{
  "num_hidden_layers": 14,
  "hidden_size": 128,
  "num_attention_heads": 4,
  "num_key_value_heads": 4,
  "head_dim": 32,
  "intermediate_size": 512,
  "vocab_size": 17833,
  "hidden_act": "squared_relu",
  "norm": "rmsnorm",
  "norm_place": "pre",
  "norm_eps": 1e-05,
  "positions": "rope",
  "rope_theta": 121000.0,
  "rope_fraction": 1.0,
  "qk_norm": false,
  "attn_scale": 0.177,
  "bias": "none",
  "tie_word_embeddings": "early",
  "parallel_block": false,
  "extras": ["shifted keys", "capped logits"],
  "init": "uniform",
  "init_std_qkv": 0.0411,
  "init_std_o": 0.0,
  "init_std_up": 0.0411,
  "init_std_down": 0.0,
  "optimizer": "muon_variant",
  "learning_rate": 0.008,
  "lr_mult_qkv": 0.7,
  "lr_mult_o": 1.5,
  "lr_mult_up": 1.18,
  "lr_mult_down": 1.5,
  "beta1": 0.93,
  "lr_head": 0.0124,
  "max_grad_norm": 1.0,
  "warmup_steps": 200,
  "schedule": "wsd",
  "decay_fraction": 0.601,
  "decay_shape": "linear",
  "final_lr_fraction": 0.1,
  "batch_tokens": 16384,
  "max_seq_len": 1024,
  "doc_mask": true,
  "train_tokens": 223500000,
  "max_steps": 13642,
  "dataset": "wikipedia_en"
}
Each number is 500 + 50 x the weight over its row's rms, rounded and kept within 0 to 999. Layers, rows and columns count from 0. Numbers have three digits each. The size before them is the row's rms in percent of the matrix's.

# up: layer 11 MLP up, 512x128, rms 0.286, rows 29-128, columns 0-63
# down: layer 11 MLP down (transposed), 512x128, rms 0.187, rows 29-128, columns 0-63
up29 090:455530441501515352502437538435512378501462422540478516491454441583470627500498534539483570519453463468496505481482561419501503451468437503494488494431475521497619476518526403464542456572473516
down29 085:436504530545508588516557549520512539554509501524494520570534466511559396504456493480453543390558460526485564507518420514660440455529581552495544458481528494616505532459496498544570519552574418
up30 112:495560407455431564411477577504491476457431610485461540427517550565467598544456464457531529507551545526497471519490540544479513473417536459501553451461485552477540502514569490561458573550510409
down30 109:508464508399443547464466596621597515484609477488511491491348594458553561474633602509575536568530503446487622537435523471443523460552545540543527519510548478551475480551527515538492437408522488
up31 086:554581415475538567518555450395470486544536494409626408520496529510548458478439536526458544529449593525513559506567596570489521499534475425458574506483457510451540448410479454409563487545534528
down31 085:469509583418416473502459484532532472446498560530484597471486449479556495531449444392577404479576467495496559607488473511522515462489569520482503529537425612569388522483455425503466485510487516
up32 096:530367463538452494595494495525491481497393620495446572453474472477557551540492496475558545481531545501473498473568508501400397452467575528478545501515498409524520548429451539477557515416475551
down32 100:501519534533477549580478504536542528540555348498506601545478490599499495519694466463464519355490575543475493534515533498493579473565446482514498410500560473553444508489503591523496500559504457
up33 105:489511484476499443440437472482475545473540483505465553380430474510439508601460496405541451597486502473574490482469499490507572443517442469511525441553517460493557481609534525505508507504556447
down33 104:525456538521528532577565497505522545572577475492476535513537395508461458529512528568530502509457420533506507451484563450501517465451435504512501583525484537493493455509487455468547473524376537
up34 010:568524558532444553482394572525522536573500541514492472558563522489449556487426503521479442450520479411588413518497432517545552534521432556537527519507550508506523451471477553569555498417497554
down34 006:541464505480491484466515510502422526560422472521513446504630494498509473463592487490454513482451462500479524515550413522447465441496503553488547400448387538525569550457547406380497551484459548
up35 127:551515468480547482542494484559576481497456477601471552524474478521502462509412485565487459496539489435491589456454469547577505593396562522490536541490533534533547540502517572517486435426460541
down35 117:539510452503531494511461483502531426465464472485523413441577403545497535550505471589438505464504401529490530446580477577559499440427455545508503504431596448477510506535586566532514550494533464
up36 101:504521517528595566530547568479498471550487409494471557530499527572414578524373506524472509538518453480558471523469455581448413502519458490583483605426511531418496482498521504504399573489513525
down36 103:461455456578532584567475472518506517506499604474511589509492426528576524546506426514519502538465560473587490521521551494514466450461528489402488478370484565460466445498447498520463508460514450
up37 139:512513577520480523513483485400564498494456422544531382499487456474530537465534499500533513571596571408527447480524548501442508532490501427482459485495523452461397529513547475427523525574445475
down37 117:472413494447584522492500462503562499473505438495555528428477509444501561441541473521525477514478489504406500466609519454496471463516356582524553529516545497466405471537519476428496389410445451
up38 113:512439465458478415451473445457489559484463482561466504558537447561441528499412477471400400419481536521526505412495483511444533514499431603562444587447608518498524461540525447469469512486487539
down38 113:416511540448498482474352509495503487493532446456519612451489472403534463492434505511559572561565442454564520530642497473572452481557505453559511467550475512482529496534523570529456444515501545
up39 094:558534549477456573459597517492519515432473434485531379539413515456463518553534495584492498501465522504461562461525503559485544491582459449456499437545516602529531421500447510522428413497484526
down39 088:463513473558548563668441476438483327494480464429527528473530480513496478427490518498516488535500476434500439459500517505549469532495490528494489454451429474466392427587526481639472533435491549
up40 097:482504489560494496516571459495554484477573462603495444486509430574498477547502495526535545412447539442610527551517512541503554545486559561497458461521515519553426542444474560456549510592484496
down40 094:476561511436517571414405515494576570582503522513554563526464536490525512538592489505436385517510447481410543491496469483547497520590444490540522421481556487513368533473527445442402479440484589
up41 078:442442434547496494473465525636481512535519601568486509493525498486584579402567558509471565515486500473484515401479477539553530552578558458374477531522566528450458384541454516488511470527476457
down41 078:449431439475434502446493531522529499430536495504383489526495496539314532579488431505484422444522417447546573452464440484624539485524441505592406534541559474562490509495541546511584459451564451
up42 101:476550478495456449488495518500482615437545459569510462472563599517574516477505560519373524411574511482470485553547519598560481465474613503483483458519610561473440500473526474489505571458487463
down42 104:479470578407502592479607464470570447470576503480552442537522411420492503582520448466447528489498596546567472515417496552533477486571466474530533553487566581573595467511404465482486521542582543
up43 104:523508440483453488472583492422458554456491539522438556570562492450522399541520468588500585471470499430485471526510495499452477529497524496517444479572441456576532419484568498511486519512484486
down43 095:516498578526498489364556482481410542585426544462434509513478489501460525501503568552418564487498488450533498508459472411415454508501491467492482543494412416462519465540592530518542464607517533
up44 095:593557497501449391537537557369477520448483499545550544493434527507495474458562540462545509540489635424489486428553507565494443436510476523548525492486569492497464474531542498505493497497454477
down44 099:464566547527534428473484483558444457509609473460537546558497403550453533559666495566471510563466509595532498504569445459499523516395454526475514547473502531509436542495458514532518507398564434
up45 095:474485489554495442435488452471532498498511589401533522566410539454477548477527554473548512485511494416463490512513468573484521524527473464544473469502460535482546467502551472373539506497520545
down45 083:482454572466527517462481489395574503491452547505504359513507584547440528405557559432459527534501469496403393519554512376531450464552519463474524505552468498507438514539478422491434462504571639
up46 094:487470481457471489523478521508578538483416480547474600526441591472524454451486471387586524513476517425581543573445566519511536451446498511540420525553460462434524558550488469453474474551483654
down46 091:451492589537501507524583420512492474557512529453538476476545526576548498511466474550478495442490478401403567437599524503515508482506493432415501451494522549475429457511439536548546622462495484
up47 080:522496498493473603479538523501414499484432539530470458449550477550504495488479488506398588534498418489469530470525591514522558389420393548518562582463591480436512520473445493451512453457574495
down47 085:527579471463510448517509471491541607505498546440584582551486574503542503495521526470671491517493530436565458551526454475554511585543585526508427461511467461470492433494532433475463517533432438
up48 099:506442511535441559543397587555454534423566497472438436484478503535508468469577610495481475437452470504458514574476412533499472561487520462502475479506499493458522534479507510473437502496478436
down48 091:504593512479458499394521464499494461508383475494503412431546540533521505553465460471403518458503482529550426434607519525495581514532456519502560494475490496460487600549507514491522581511515460
up49 093:461439475511441542524550481519438537476484534501514536552566494468494515415589412512488443517506474480450532587605531550551427501554512425464520548407575528402430446493478606479480534585480471
down49 091:560542474516515489507384536527505499564527523519524546517450506556463526486623586515515512595504488520612526461409532474522551515425480551574553519546396485541584576453481409423504518413467614
up50 095:458485465501528452567542467550490555470472480476478474461432529526557505515527488470492513473527527513486611476426482482482572455496493572528385506450446475527463572492555547426460504479510469
down50 094:509563596441433486451556501563526558411465578553450535589595565484506457472507495487424530499501494506423475464518570554520516478558623471482473420500534549502545428481544442545484555481606459
up51 096:395521525485435455520637482536497575423449454482563546538553468525541578443508496430448494474563548579391462490468520389478473487433491467502473560438467494483469482552468511450513425436521487
down51 091:456463531469473460558499551593487503474452432487510477440540553673424504539544583475447434499369539547507415467526495541512494507489458540408534541411534494419418450449483461483539540528529499
up52 088:545550431501563465575583564490424544426524527495581528492494435425476569514498497454446396482512503478475462645491509572567461471575508552465502535502580550490571543552547464499429545570507456
down52 083:541491535552569511398518450469497443549478566477433465474655458515557532570514465556526490567531453512483509424433506529457521503424547515538515552434518527475522420536419519503573484480511477
up53 133:540441432401431503488524588399583527526579483551493422494481554487464460501474555520547543506506544464571579548392546498513539453435477602473411541557525477538584552513545537462508464592514548
down53 119:517337465492601579534526492470520405396442443434571529507480461407467522513504572509567507538419532554471546524437497458591518559589471480551492529506500368553453511498581484442556527485509480
up54 109:482486461611522432555434483521461500489463496485493513555419442510483501498480621517536395492568562454571536517476536457538501466501554513462510491518607411460553482560588445496524477462533486
down54 106:573472518488438517482497436501528542491483495496432494423528332472467474479422471453392500513458456498462430527485501508489474624502425556496471601499511482509364362496510556501446498451532559
up55 104:538475586413458538588461543474439559392469568536534478535536433491512446523456470473475486539475433516446491434486444390493513553496477429572563496502539479506487536502452463485519538520489450
down55 105:492548438561460529519581495440518419481473554516435554418503457477508508449674520435498488468526580472474510623449517496519446494502460434500488479447540387494493578540509533425417429490537484
up56 109:507450561510425485536476536535447499632528531555521582507566446551483469529418547536470534568557480448522519483509507560539471513558484492510544440514447599485584476401472508479580494562540521
down56 126:435517517524548548462561504481534483626481391415484508530468550599456509547453508451441497580473613545467409470535469576501523561489409486501505488467536476486618545475439504562471540410550481
up57 102:512478513437511553535466504576517498484471592520555448490449473496564574546481486563488484469482515530455489511464559510473453521504393553437440481605568478501402390489515522458554434556411416
down57 095:601485428526485496466462571541445509439468516474489399476500427370486479536501497466532495557527515499542527396477522453526491466421485515449509548477486515403511479387563522532427532373491522
up58 107:560566570568482515402508622427531538499535558470518440457539368547533515426511524561500541480520529475576436509369529556491480505473473437520559448502498567450519473472476468530487528570483580
down58 116:483402488519555452504512472582445398525487514450513468580504538553514513475449520509530418418421503515552529524501486531444468554560448432493479435509511565598502507512461486517532440439449465
up59 091:442494502544526471501490478541493503419478446521527549510550505446484448416541476414558465525521443528465508454435513605516495546566511521542526505500504508508531565669626497530507483517456462
down59 084:530550482514505397430536530557475489525580489467420489494435445604449534536449542527426480535437515566569535436491485486437476535533485581549526464434489629384527477489486552554538453491589518
up60 106:448532504502426506418553513446506505431498451453545463490597370491403542544477459490646565457480505553490609443454556565465560565495494473495529500514479446540457446480468562501477483537458477
down60 106:483488441522480511442473505523491503590446453489519502504432460553473527577544466544357403582517457545497520546505537502414489476443474536483497444545554449463480520519514523528521568512492521
up61 108:518455540488473494538507537611436555447467610546558455462483551542504524467473473575538533508429520507556545540558516492496556476488434477541645611582552478434474537475368511551472586470400501
down61 102:490495532481427629483521428479507520490556462453462400495594474460480466400571476415515508408512554403408473442493419480542548557533543477545401524469495525509534521498433543501550463513420579
up62 116:460487449478433559452486574505557450446443530486509410458508490511386512472483483512449491542454508479596510523479495519395542524532471391456479525429576474429525520539555589493358509550446424
down62 107:555543498477579475584488463493455375450484455484547451470469595599456641497429503458451473531511559497460440443533484494551544561563407509514482510535503478486466450490520484544437550424499544
up63 089:439418433449433589523488492493522502495507460463432494515452482475523544553550500442474473596529503476524428484496609634525561482433439472551616527517449436420513550576541467518373515462559434
down63 106:520536402449465525457551457531571501508598478440480462445436591536450511546520560582471502474471518538581497562422454443352556493579435465573555555436447589507544527525508425469468498448535542
up64 096:502493553465541533403486490396550502586473459512490570558432527462448456510519499509430534620410541547514500558531476587429518448444553436467499501465447445554616483469577480485498484499476517
down64 095:549453565499442518484494552508448471541534511465552560507564480526508516461380489495536481504516452463411532619512460413583486533543540481465546474504477437497521526495445440486417532528428425
up65 103:552518547505556465518595523563544540494461465600528587535519485519459539453457560523444591445495479598496517464542405501459481464526521495521591417458509488430465429444440524458573514490409448
down65 112:488513489516421507476441494427480427478535568439402438524497377439529472557600470415543397484459522455506455547472569491543531565535508437550487534512473487582547552498516386540438505577532561
up66 094:580537590515472477512503590430458481565531558476510449478524474503611496414529417525505461633538487474558498446427456477491494486589489489485489435432525519524562524504538571480605498485507513
down66 092:553490414508555515558531493457592488541419463486465554482563478494513478576479513592509505548468521493530557514426548397432501495499419561454505616475459514560502509576451571526401567521471497
up67 103:489549506457465508505507511467514429445551523495552500522449508530528493491435426525548486559597516559511391527554537535508520519500505500449572541542428559496487390611448474502431483500547514
down67 104:498429445469510504533450486567521465510578425495414585509481507473560518541628534519458444517485452483460446492527448550563456521533473527532448521528546561570519459480405479545477485515490536
up68 094:529548503493580526496511515525588465485425411420531534554501466502445452452372580478508533510519541521404617595413518484524548534539517517501498549458529506530623425515488453513485519489484555
down68 083:495463519418518540526489489519451463506510496589415502593496489555604514535626489473630557552512459533500503455518440492495598480527540543443531518508563560561483462487477416438440518462486490
up69 102:425496443483555426569606442540510472567531440539478559535546500512497568495485500533455484503539463579472534439539472500499570449417554560503509541555485425567497459524529518534439486508491510
down69 106:616505560535562424371599453427512497562549350536524435482427455552474561530493508488430504548441479505529541405428483529542582487529517482547492484473512507535508554504455615488493505439486524
up70 107:512452430492478527438476558503502541599461534537479497500520537532459471472375433550516557452521562570494553545493509494564533424575550504514364495543541475502505499483454495520536521521522479
down70 092:553458534400494496505487504457523534562537466470467471526536532495515547426527526473507555517501401509441580442516477559537504525526522458366490583570519472534492452534530370533504455467509462
up71 100:471550555635489562472452514442435496518443494524410420559398474406444451452548491574602468447582538537525465512466481454554524533495494555507571573493507494534498607501478479530581524537391521
down71 103:446431523455463483567523557499531523580546507487562545512491583577542454500605543487472415521532597520496514490499495515452541473452540497453501417477433523609474434542492406508431498520483426
up72 096:543504449510521607530628483505585557471416517504486441573451478523456592585514529520635540442567537551527419523441541495395451506537423503538543525512462483585550560504427447399605583401458499
down72 109:554556482528453396447429530508476438502544490540477588509533515504530471452760407481416521498519512476486495419534460509519546496442584508455445484484550509448406421518486529558477560559622463
up73 095:521550433574482465468507470572503558529605425525495425506407459436522483554432498450484541540529496566549529538519501564492463476506542399484570504485432504582452449443461523500584438548513479
down73 095:473509556514497562468468415610603453507471529419457499525536480411479529568578487540420462416503468518527486533540527451457556515464552499508443517523499576509551509420537515447465429486528512
up74 125:475502491537522504475580457431526574488530547487617500517585499428443500455492590554529475431591492526556542435438509492589531507467434471506530423464614523424425450465587460506537480520522531
down74 114:488553502566462599472463469501420530658520512442457411466518490588404516559472427528434509496499498501486535450446481386424483528525554484467565541565463559507414579522525460432471482565523441
up75 094:445464549486484565478521542476407575552615485471404401499435541559515452527476505531438590529547432478558387479496489546587580448515553577542443453430455587548592528598460535541509537523447543
down75 087:465492520519488581378449558457514490476557516582581561529464507505474432539448543615577527514470600539606452549492583518510438459502529487555533566453468427500496507506421501461437419486458460
up76 095:537496531441568458547538542505541524500461444464582597469462603565495566385457552499471575532440479475450494458532441506438491439472424553513502428457449517528530539536584605455443425449478495
down76 092:486442451531520444495402495503534423478489562425450535510472578600485464509533493510452473481436478495507520549488571528508498594483572496561532483415492536487441485492408529511487428515516568
up77 094:538580574500492495488505466432477503515569474432466471479480505445551395450461520565492617452566450440500486486493438509494454476594588433521482495628466457479415402529527493510538411552544526
down77 082:472548492467491493517461448580582501499572552521593466519606560502499395503521637451480489492523515586586425525505527533432550493454446440444457590542546557498553478505567469476480509488603526
up78 080:456441450610630486453528472501516526589444384518489498455455439505508500493450463464484485624505502500435431494456618543479481484549544420469512488527394584386536499543487459557429472531522525
down78 081:511483418539470460502486440532574646544492504462444557491550449489574556536610525559435436581431539463405522558494453472424589618440409466473392466518496572529516452533534509533513519544484458
up79 103:580566473537418490437486576558509475578518516445551420494446551517515519457539513492610472435617497510512532588514531523448515514420581462496498491497481504533517567605464526428467479519439400
down79 112:517523507524418534464549517532551495568557551467499497480425562574537572506501540586519500507495510525536498459547538516466530556392412524568533550550582440480547500415588597484577580507491510
up80 091:468475453499525552578487532405428422420443443428480519493506577442446464436545521506492542487446536445482492504449550470453493460468513512437467442571549506438529539541504525507429438432560526
down80 104:539575515483522550465492461564552501545505514531517441431540649486550448466484440495472495482523531559452492449492444513573466503565445566484453494607468498518554406526495487383505503393524499
up81 095:465439488504464445477513527526560432503499491481549516469409422426499531503473513454516439526441554545490412359533555555440495470416515542513462489508591476485508567516506465489478531452474555
down81 094:580445473452441475500481446621565476571476500439543509495535413543508481444657498481496435507507503525550439515577468602492382438468474445455522496502556525496516485439436538498509516447502548
up82 088:442458469442612471458500525494568521445504424559564508439454527442539467521527505464441450507452525455503472457530560583500413464454511560484498553467476526493553542566442515479591506537486458
down82 082:538528519425509382502411447519461502545568466453477442449532455442412502470669565574527493461508566486429517468495500512472490536531583449442538581548499432556594493543451504503456475544526464
up83 121:478453530488535411443404609468501612520518480462440424465432446515453526546478413486509460513502445496425456493485438493539541527500571543473503508580539471530548513489474462488550459590514469
down83 112:374509456473419545511517585463431522410450515475601552528493504503489446524531439505553490474498527553449525425572569354569479567530566479454571369500516505572502508504495541501463419489517375
up84 093:572448440533462489551425472412550528570487515556525501509550574480480455466485592538475494450585525459397444529533484496525490508562479414469495573540520431479561461469574443560478584582448435
down84 091:527404458455444457503549494469558557440462550535479519572511513527502498496365517446533547469505529505493417656431489450535531457555486519517593516565494516512427484509545541506443507495484546
up85 088:472491541463488511482502551411488431578639517551527476508510558404487517417539495441496501477539502496429354439448527510576569551462574599440514525523541660550459496458528509481560385509521554
down85 091:532514446507595443485457530565472517535432513428523490537467558572479422498438427492560517628539588540542464509612520534531510471424484475533505496567544410527544580463483456438575587543479456
up86 106:537439507478444473479522668427454540492532459576566529502589498522492460618522450537532470532506472546409405430449538537426548524516480491486605488591506510595447508500484502458507533443549382
down86 116:516561522463507494503484475476596499446515479441561449480432598490486499479460489537462501418461382535511519543497567421444533524484454541506430501506420498456516435449500590592634578497524507
up87 097:457487490479532482538533458532489496492456486501557536480468562563486576477510535513555525502551498493570463504599453519434522478486449586476498557483541512467523397385492480527453519490488522
down87 105:522539531568544496455518509519463489487457488520492389458492604604503481506621492460465467516526459539439477465470520479507531491515447480590494488501431446526456483557485616459432495446439440
up88 098:605481513556423501402457509484481533485433526562474517522505557506467417559477436498541466508443488499496634577515554491459547599435540470608472398428532520582494508473452486407542460416447448
down88 101:548538531561584484507470528542567534501458444504534551567550499443495487541561417503562435542488492523555462496493471529540557473479403544410513570617546570452499478464509568513477538542565528
up89 103:592569632472452488462463525559443601454515399416558523532466485533454519492459553541454610526518506481393499466527541419539555547500464557481530471504460482425445466522464502528449505496504497
down89 110:546518506529581456429459505526512499454542384468445466452498516488443516426376572512504460517491529527500534500415452418572539609491373408444420487552474493526505560524526510502460508501467560
up90 095:454521515487519545511463522490557599535472469421513559502465570444536522459440465434567446527473497535413555469511459538427504515575480483427526514484467471419570416566454563493520424502487492
down90 106:454505463525465479471494487481517426471522519519510392405493542490527465437417451519607570445552507522551522493526535436589474464510414396551402416466533472565437550480486504526558498500494555
up91 097:416383428513475519487465422508360483490421516509549592474434559460546462567419441422575500536471478479592468522607528492556501392522554437585437510499492450473551408526470595588552492508546506
down91 092:550581544511484467472510515514497544489445424510467468527610559501556470518475533562449541419520604584520508484500582540464515458401467460510575560565468539524449601521545486507507466484441553
up92 094:441576559441534539466563568453487596497460521483488456458456473349578574490539514506537579493479546448489423418483534592543545500512393529517516465536553458565530496496550514548439537610499509
down92 087:543488603479520462636409518562566408532462551457470572593492480529518560540503468559537439569429467464452567508547551511476474474424632443496560509505468526565460458482541521510498390482485519
up93 105:381511497481466463496449557462430476519482613430480595479527467491573469424414559512487556516525497455536414501504494577457497543559370473535522517418598637515518503462555508526538557469483481
down93 112:554510450551489446496575446522573474542453454552507371533485513601449574529462448504505463484511491510473560538528516541583496462485554545398502402521485462475443539438403506494430450537471517
up94 101:491512428468370491532564509527524475446527554430492447537483484445472442382511497497525473496567467410464471590577570481437470478553425544548467447453488540491520560553533547559516496520542502
down94 094:504499583477555476487497506471543493559504506558513409455594449505425525493648561472496595554475524554473447472481438548528535456498545407540579556487545467529575568430459470425444527519477441
up95 122:494433581450460472574475422518466490675523479523555445595433535479424551539501489544499459586567524486365564473430501511399549396455387530536475551563534586551608389465465517544495508516439500
down95 139:473575572572484534570591534468532421513447442443502390567447534547459548589607464499536454519435464498485477504482460485480510461567502466518474600493514578548468512443418546560512543532593406
up96 103:533517440474430549473600501532553437433427515486564532546497544544468510528519546566556584525485561523459437500421554450466515533484480471536474548590497465533487515493476558490507470583477433
down96 110:523486528557403448530533470495496544545510506423539562406508545590548489580685539468571442552524450541498448515491422535449449530481566515546503442472508531505522588444399542528564459456562454
up97 084:435440485485519481378490479528581507474417466471506524544508533394535440485458504502444561518517527577473483483498506561532522566473465512526555478522492488561550557581419578464481492454456513
down97 089:501477549560395508571527479422508487525537508582495512543514500520479509467424508499540429512505449509527463461501549499568422483607574543451533519399517511497452413508545543563584484483489538
up98 100:514559513590444532398585450534429546459446521427491413498442511439553490476462538458419401508463494479507490451450486544393470481442482518556563511476489526486489486547495490527503445548460523
down98 103:440474546503447616476519513418446546492575526507487421436558557549472475525331588571552578419487539531465522482461502541553569497449493482523566601518500508596503482541468510562610474479580484
up99 097:451510472437539501492482486484512444606563514470506518560443498531469520575375453540569528524549498524419537506493457543417486533543497501560631483563448429587513503546494414546625499467454557
down99 092:502506652534439509627371428518507522449498571447467486405508554570565600420441479519454478595509458525382506510398499484521544563527489458496518517579544497498541360548503533461459553473504477
up100 111:431601512505480550416457492540554476483471356452486523559440468463536438516517503428440465532518483515496523488545464566576517500568475456489439367446500459528545557517527518429477502590434468
down100 097:510497476466628533579514542529545514451485440481502456523523488446448487514450531493554551478521485454527524603561447527548470500402560499566429518543543435462436561508540568562609506504415569
up101 105:443570475497438563473484582549418576498405473477544493530478544419439499475598554596505486555456516486554490511472552517468477507498529431453540596534489462529502544497465419490511474464423496
down101 103:501412462519484545461514519523552555542536542439432557531516530452551360502531489460461469471495479503580515501436528515482398512566467503495379518568552463461459446559590573570491501453507542
up102 096:542414518510490457418386525484502559473485522577458543527534508495538535403564582564464616556480516372540446600486500527526484499484431513559632495463508495544500535496433460543432509546494571
down102 100:505496511501427414503525584497459588498477542498519533432478347453531493573505532482401539488432475507496603577488538463514587467497612475455479474460477561516553430553437539468535400535503365
up103 087:535586423497470532521520402533404518447415453538543520486475463468427465444592477594502577514438515407523428522465477475491506480460569465474617400586583478565484505533388561443465498526515519
down103 081:516482467468426521539451556485657488537549522547495422536557467633484454482647491540524513454524466515531502497548483388505451536529481555431461506473457533507525474535475586515467502436543587
up104 101:532425579476500540499544540496535541455610479541518534523539485532550543394544532525517507469466477522522478449535491515444506561586524504464490511506512479524491419556497502495389600469533582
down104 096:369503503515532540464583488457529461470566504465538460522457426515488462594537563507457457458478516573509527522458556490440443596448504620580562487498457514530450587571421530489470498453428521
up105 095:467412463453503442492498548463494533455562511566537473514518470480526434500465580515586556540560486550540414469495455486483518514555447431565540472455506440468502425413483522515479474530571508
down105 107:529537541513516425456488503560423484597408518463486566433474452467562492480459431448501445486454510450428515513524582477491499459482522493394446558501501511559662546552475459496539548444465483
up106 108:354476464464529517453628579482507495462482428458425495579468465394469547446415496373455564611476445496542490499535537494497531455502482484525519533577552548529453461459477527472524489589564487
down106 108:566540567523554540526451551518474569532513547544542467578493576517519500525613522597501499458563527514464556458454573544481503507506510511546651445427348500467559498536501476535511476445476493
up107 094:456479528523520488507523597517590498473545490507539424529581577536639525516401488496474474496611561423554521570494500407546462553529474505467428586523525478460557454430627533515483507487488469
down107 105:519516504533452545519510496522524566551454516609437515460501709500494541495479518406500485492574461608440542520529478528502462447535520557510538577424493508493450537542476489514451490536523518
up108 104:432450473530460569362413482469496541516477471545480514478535506483555473538399480447530457521445580386571428484500523533540569566391488524534490490537565501447538550499473502488437377470541459
down108 114:546533402466496497498505541445446489559583493546479546377529643535510536533649501457494470464521396454534547435520475498563473577501498567490527552599435448497535479437561539503440501520468521
up109 094:598494477478480618492482553440472547504527490537482519399476508518484427467555593356474504564540476467575546555444558520526476503520488433473547537440498490543656463504512482569517634565424524
down109 087:581568563504539495508446506482517494541510432475516438567549554464527489504587489481526503452490496495546525543559388420501587533449526455529558415446463511533448480545484411580474431521528518
up110 111:480469431525544508506486529567461528579528554506429484472395496411399470460467497455498399515466546496546454488534392492490572500507533424486498543497499499474561482560537551550572454416442463
down110 114:497463439452499507575504538436376517459544545559545599525418450545509478446313483501544513481488529474504518549498506454449424483459527477552475487407488483483438469495519402502568439477414534
up111 092:563506490484569480524493538473492534462453516476611469408384558475540433441580517436474568526438515550447552463441483504483511583494497515500479453574540405476465560414541514390432415630520518
down111 088:413434523527577471423490439523476489493456456515473593491563525509501495495513573523508465398508547459494536484449505557443433415535570553449538492523555616475569517600413461520541470560529461
up112 109:501490481611516549490518499460562496590527528471538543469519546589552437449500393534495510550476469474471466502512517427465503551494437536554484501517524524432491405391576489387411450540546582
down112 098:560492540438479486501519517528520453474526452404541508544544577350491475440418493486414535395522582542542567518478497475477541504493458475461515500443463416436420365540455454582522492532499511
up113 110:441651464495468548456471533481466566488443468572487486617425425480592534533486524454566481573518569487502456489376612583393433489494469463606523533497464403514533484504525537549562591468448513
down113 105:422537606543499452550418494465560527451493502538517526526515516520447459548542527473418524457446559594532528419528591470523547535481430566452529482502585548457477512452439560504515419504433540
up114 098:485459459519463610516526435498604477458410462556512538512535502522562486432529485441489492516498533495519553457563529561462519554514524546478531522530527559452513545486423481534467599443458459
down114 106:466524551527534439519456579506497490560516504480491552577459353448447453464465468582553529509388469521473454452493492583434512481500442438512486454529544469533457436466530518538462543477512448
up115 085:490536536587477483529538438513519417461488476555577496523540462321447453495484377508498450514504561486524509499462531558616405485505528536549531524530535478426538489518352535480563593516446539
down115 095:504462470431538548494478457582557509535506477476583445504569586492465531551572542456517552495507503543524495565423495437425475505572582454497468389479456534551502534472578415474520510488504478
up116 101:395488554576537476426533550519616511582534470614549471508475581453512571501527499529491532536465519477490500537513536440529400574431448514492514465550517471451421538465497518425513557452499500
down116 099:490487496546420462457495590515466430503534486473508499450510532524389533534527560469436588485562583456453552450486425512522590479524635442504539477548435525527597441533495413514561499538480465
up117 106:465577563538477496458547494496438538608509437445488492501493562485589448472487412483480453468527460468540506458492478483563547572512502572584472510522402543520585469462572572457533352458427566
down117 139:458494467509530461506477500476499560422459510487504483493493753643503572468742468439554513358453465439488502489495567483525512472513467473493485572507561436490468538484485516501490420532487516
up118 124:489436530540538459621484502525587547455574580545593493550504459456479494572474480514441500383513535456450486420522581541504546418499422531527493478432565448603530467451469578493446470449459517
down118 112:558562472495423470527521467472624440577509430461459474500517532496446484447500551605545565467508395541486519499531484542496512478413533468536438482584474498558474398525455512564459438490514531
up119 094:583534554503508528442451532447543585593482493578587519482420574575524557551568513599416513601424495509484492461538512530430505562504430461558511608495422529538575435472586543448419527550523510
down119 097:524502436514512467524524485528339462441504542534482557516520534619579529420659392493572494572502513488555469489443456372566519552494556439481468456512425481578523506491425484452479499528461485
up120 099:541560470426496510591532412571509519495486486477524495536521443558456544441506508470534438582434571506474441541554500480502469466398579582556416505618484620481454523470549559542501500541476457
down120 113:522443492537517486457540531467448582527525434581512548491500459630489510475660523531479541368508575516470530458414388512490453518552437436445490492414499391531453514588505480468515496490547481
up121 104:454467468492491535497578545554449486352507547427467558549510539475526389590492494567551496495423416498440550483516464504563514505468502512470526450488448485590473466460512475563507520442474449
down121 091:501504558566536339534534481401638530514555489502555441554513532459521505519526466473535568529514574504490524395592574511452459536550515528487483488532535529456581537419558422577470538556533525
up122 093:461484621485480486523558525437434501406581483484561402402502439424561390496469526503474503491472506470510391510593522572520547546513497546506508555517466501582537526359522543570500431555411552
down122 098:523566570478580556450408504564509511634435454489499467559501529551490537516510536552546470539568532608453521529508584585570550510523452459564496503585468454501444438527523449544499511531529512
up123 092:370553427523422505545525540475512448524474447548549469455524353558567490487536575416499479531537579491481513476543564567492494522408415569499513504501587507484468486515489511438561489609476588
down123 094:452447496376534540505628472535509447491511457551490577475575563515392501577513525485462475457490565504511458497468502469554533480508394468430495577535538535483577501466498492523472527457520433
up124 098:470519442484554456591453475454536506488484449545606518512507479457503564508443509556583553508438549580526530547455531532624517463550511480441457467543477491567510471459499567576561550438599487
down124 091:632413532486501513444540490542455487590603560461570525439514590515457461460529500498489447484470479480438627459575478552430563467528465488482533491418445376479519529475517472465457433586506421
up125 113:498414576535384512527509538519391510578448503601577527523530511497557483485470443511559553513603444481451459442543397521436381487556458514479588485465499536493510533507455503551511451570501454
down125 103:523471452353529460533435514531469490505464447536543465564480445384531383543511468485589547419483473476478515426542450426545599460442446483538469428410446447546578499509477473414512559431548403
up126 102:458461460526521541524496575573460466521502516535509530456442597499524458495497501604508489475445493446513500369456405497461505515535381475464504481458457507534515518530470463549490531459528506
down126 098:608436500562544487421454487458477402502554490468463582486486494502519529592325478453511507533498532509415503413481499546480573523457496507517556581536563379456565552471474486468520517532430484
up127 096:566493408476408529534455557518479486471521554513441496420508516523534477452511434520483498561437473507492473542500546538466538398472573562577564417568529433543481526492507494502460444517462463
down127 095:473513564495531444452468515514526524440494479495536500594466517414448471493389559475510554447617532514566465513439460494416482473548516471414558610499483485440486578522451443443573473525583501
up128 100:445464463535483529402468469532460535550613463447523512457440492404518357511423475438449467446460406461490466481538482441433465421575543423470536529514448516470522517502510516511482520385478474
down128 092:488515492390595561539547456487417485476510402628594528449552480501517495491559531442565544432478465455499506499552503463499492519481583490484505448444462409584438571502480509496496477581492474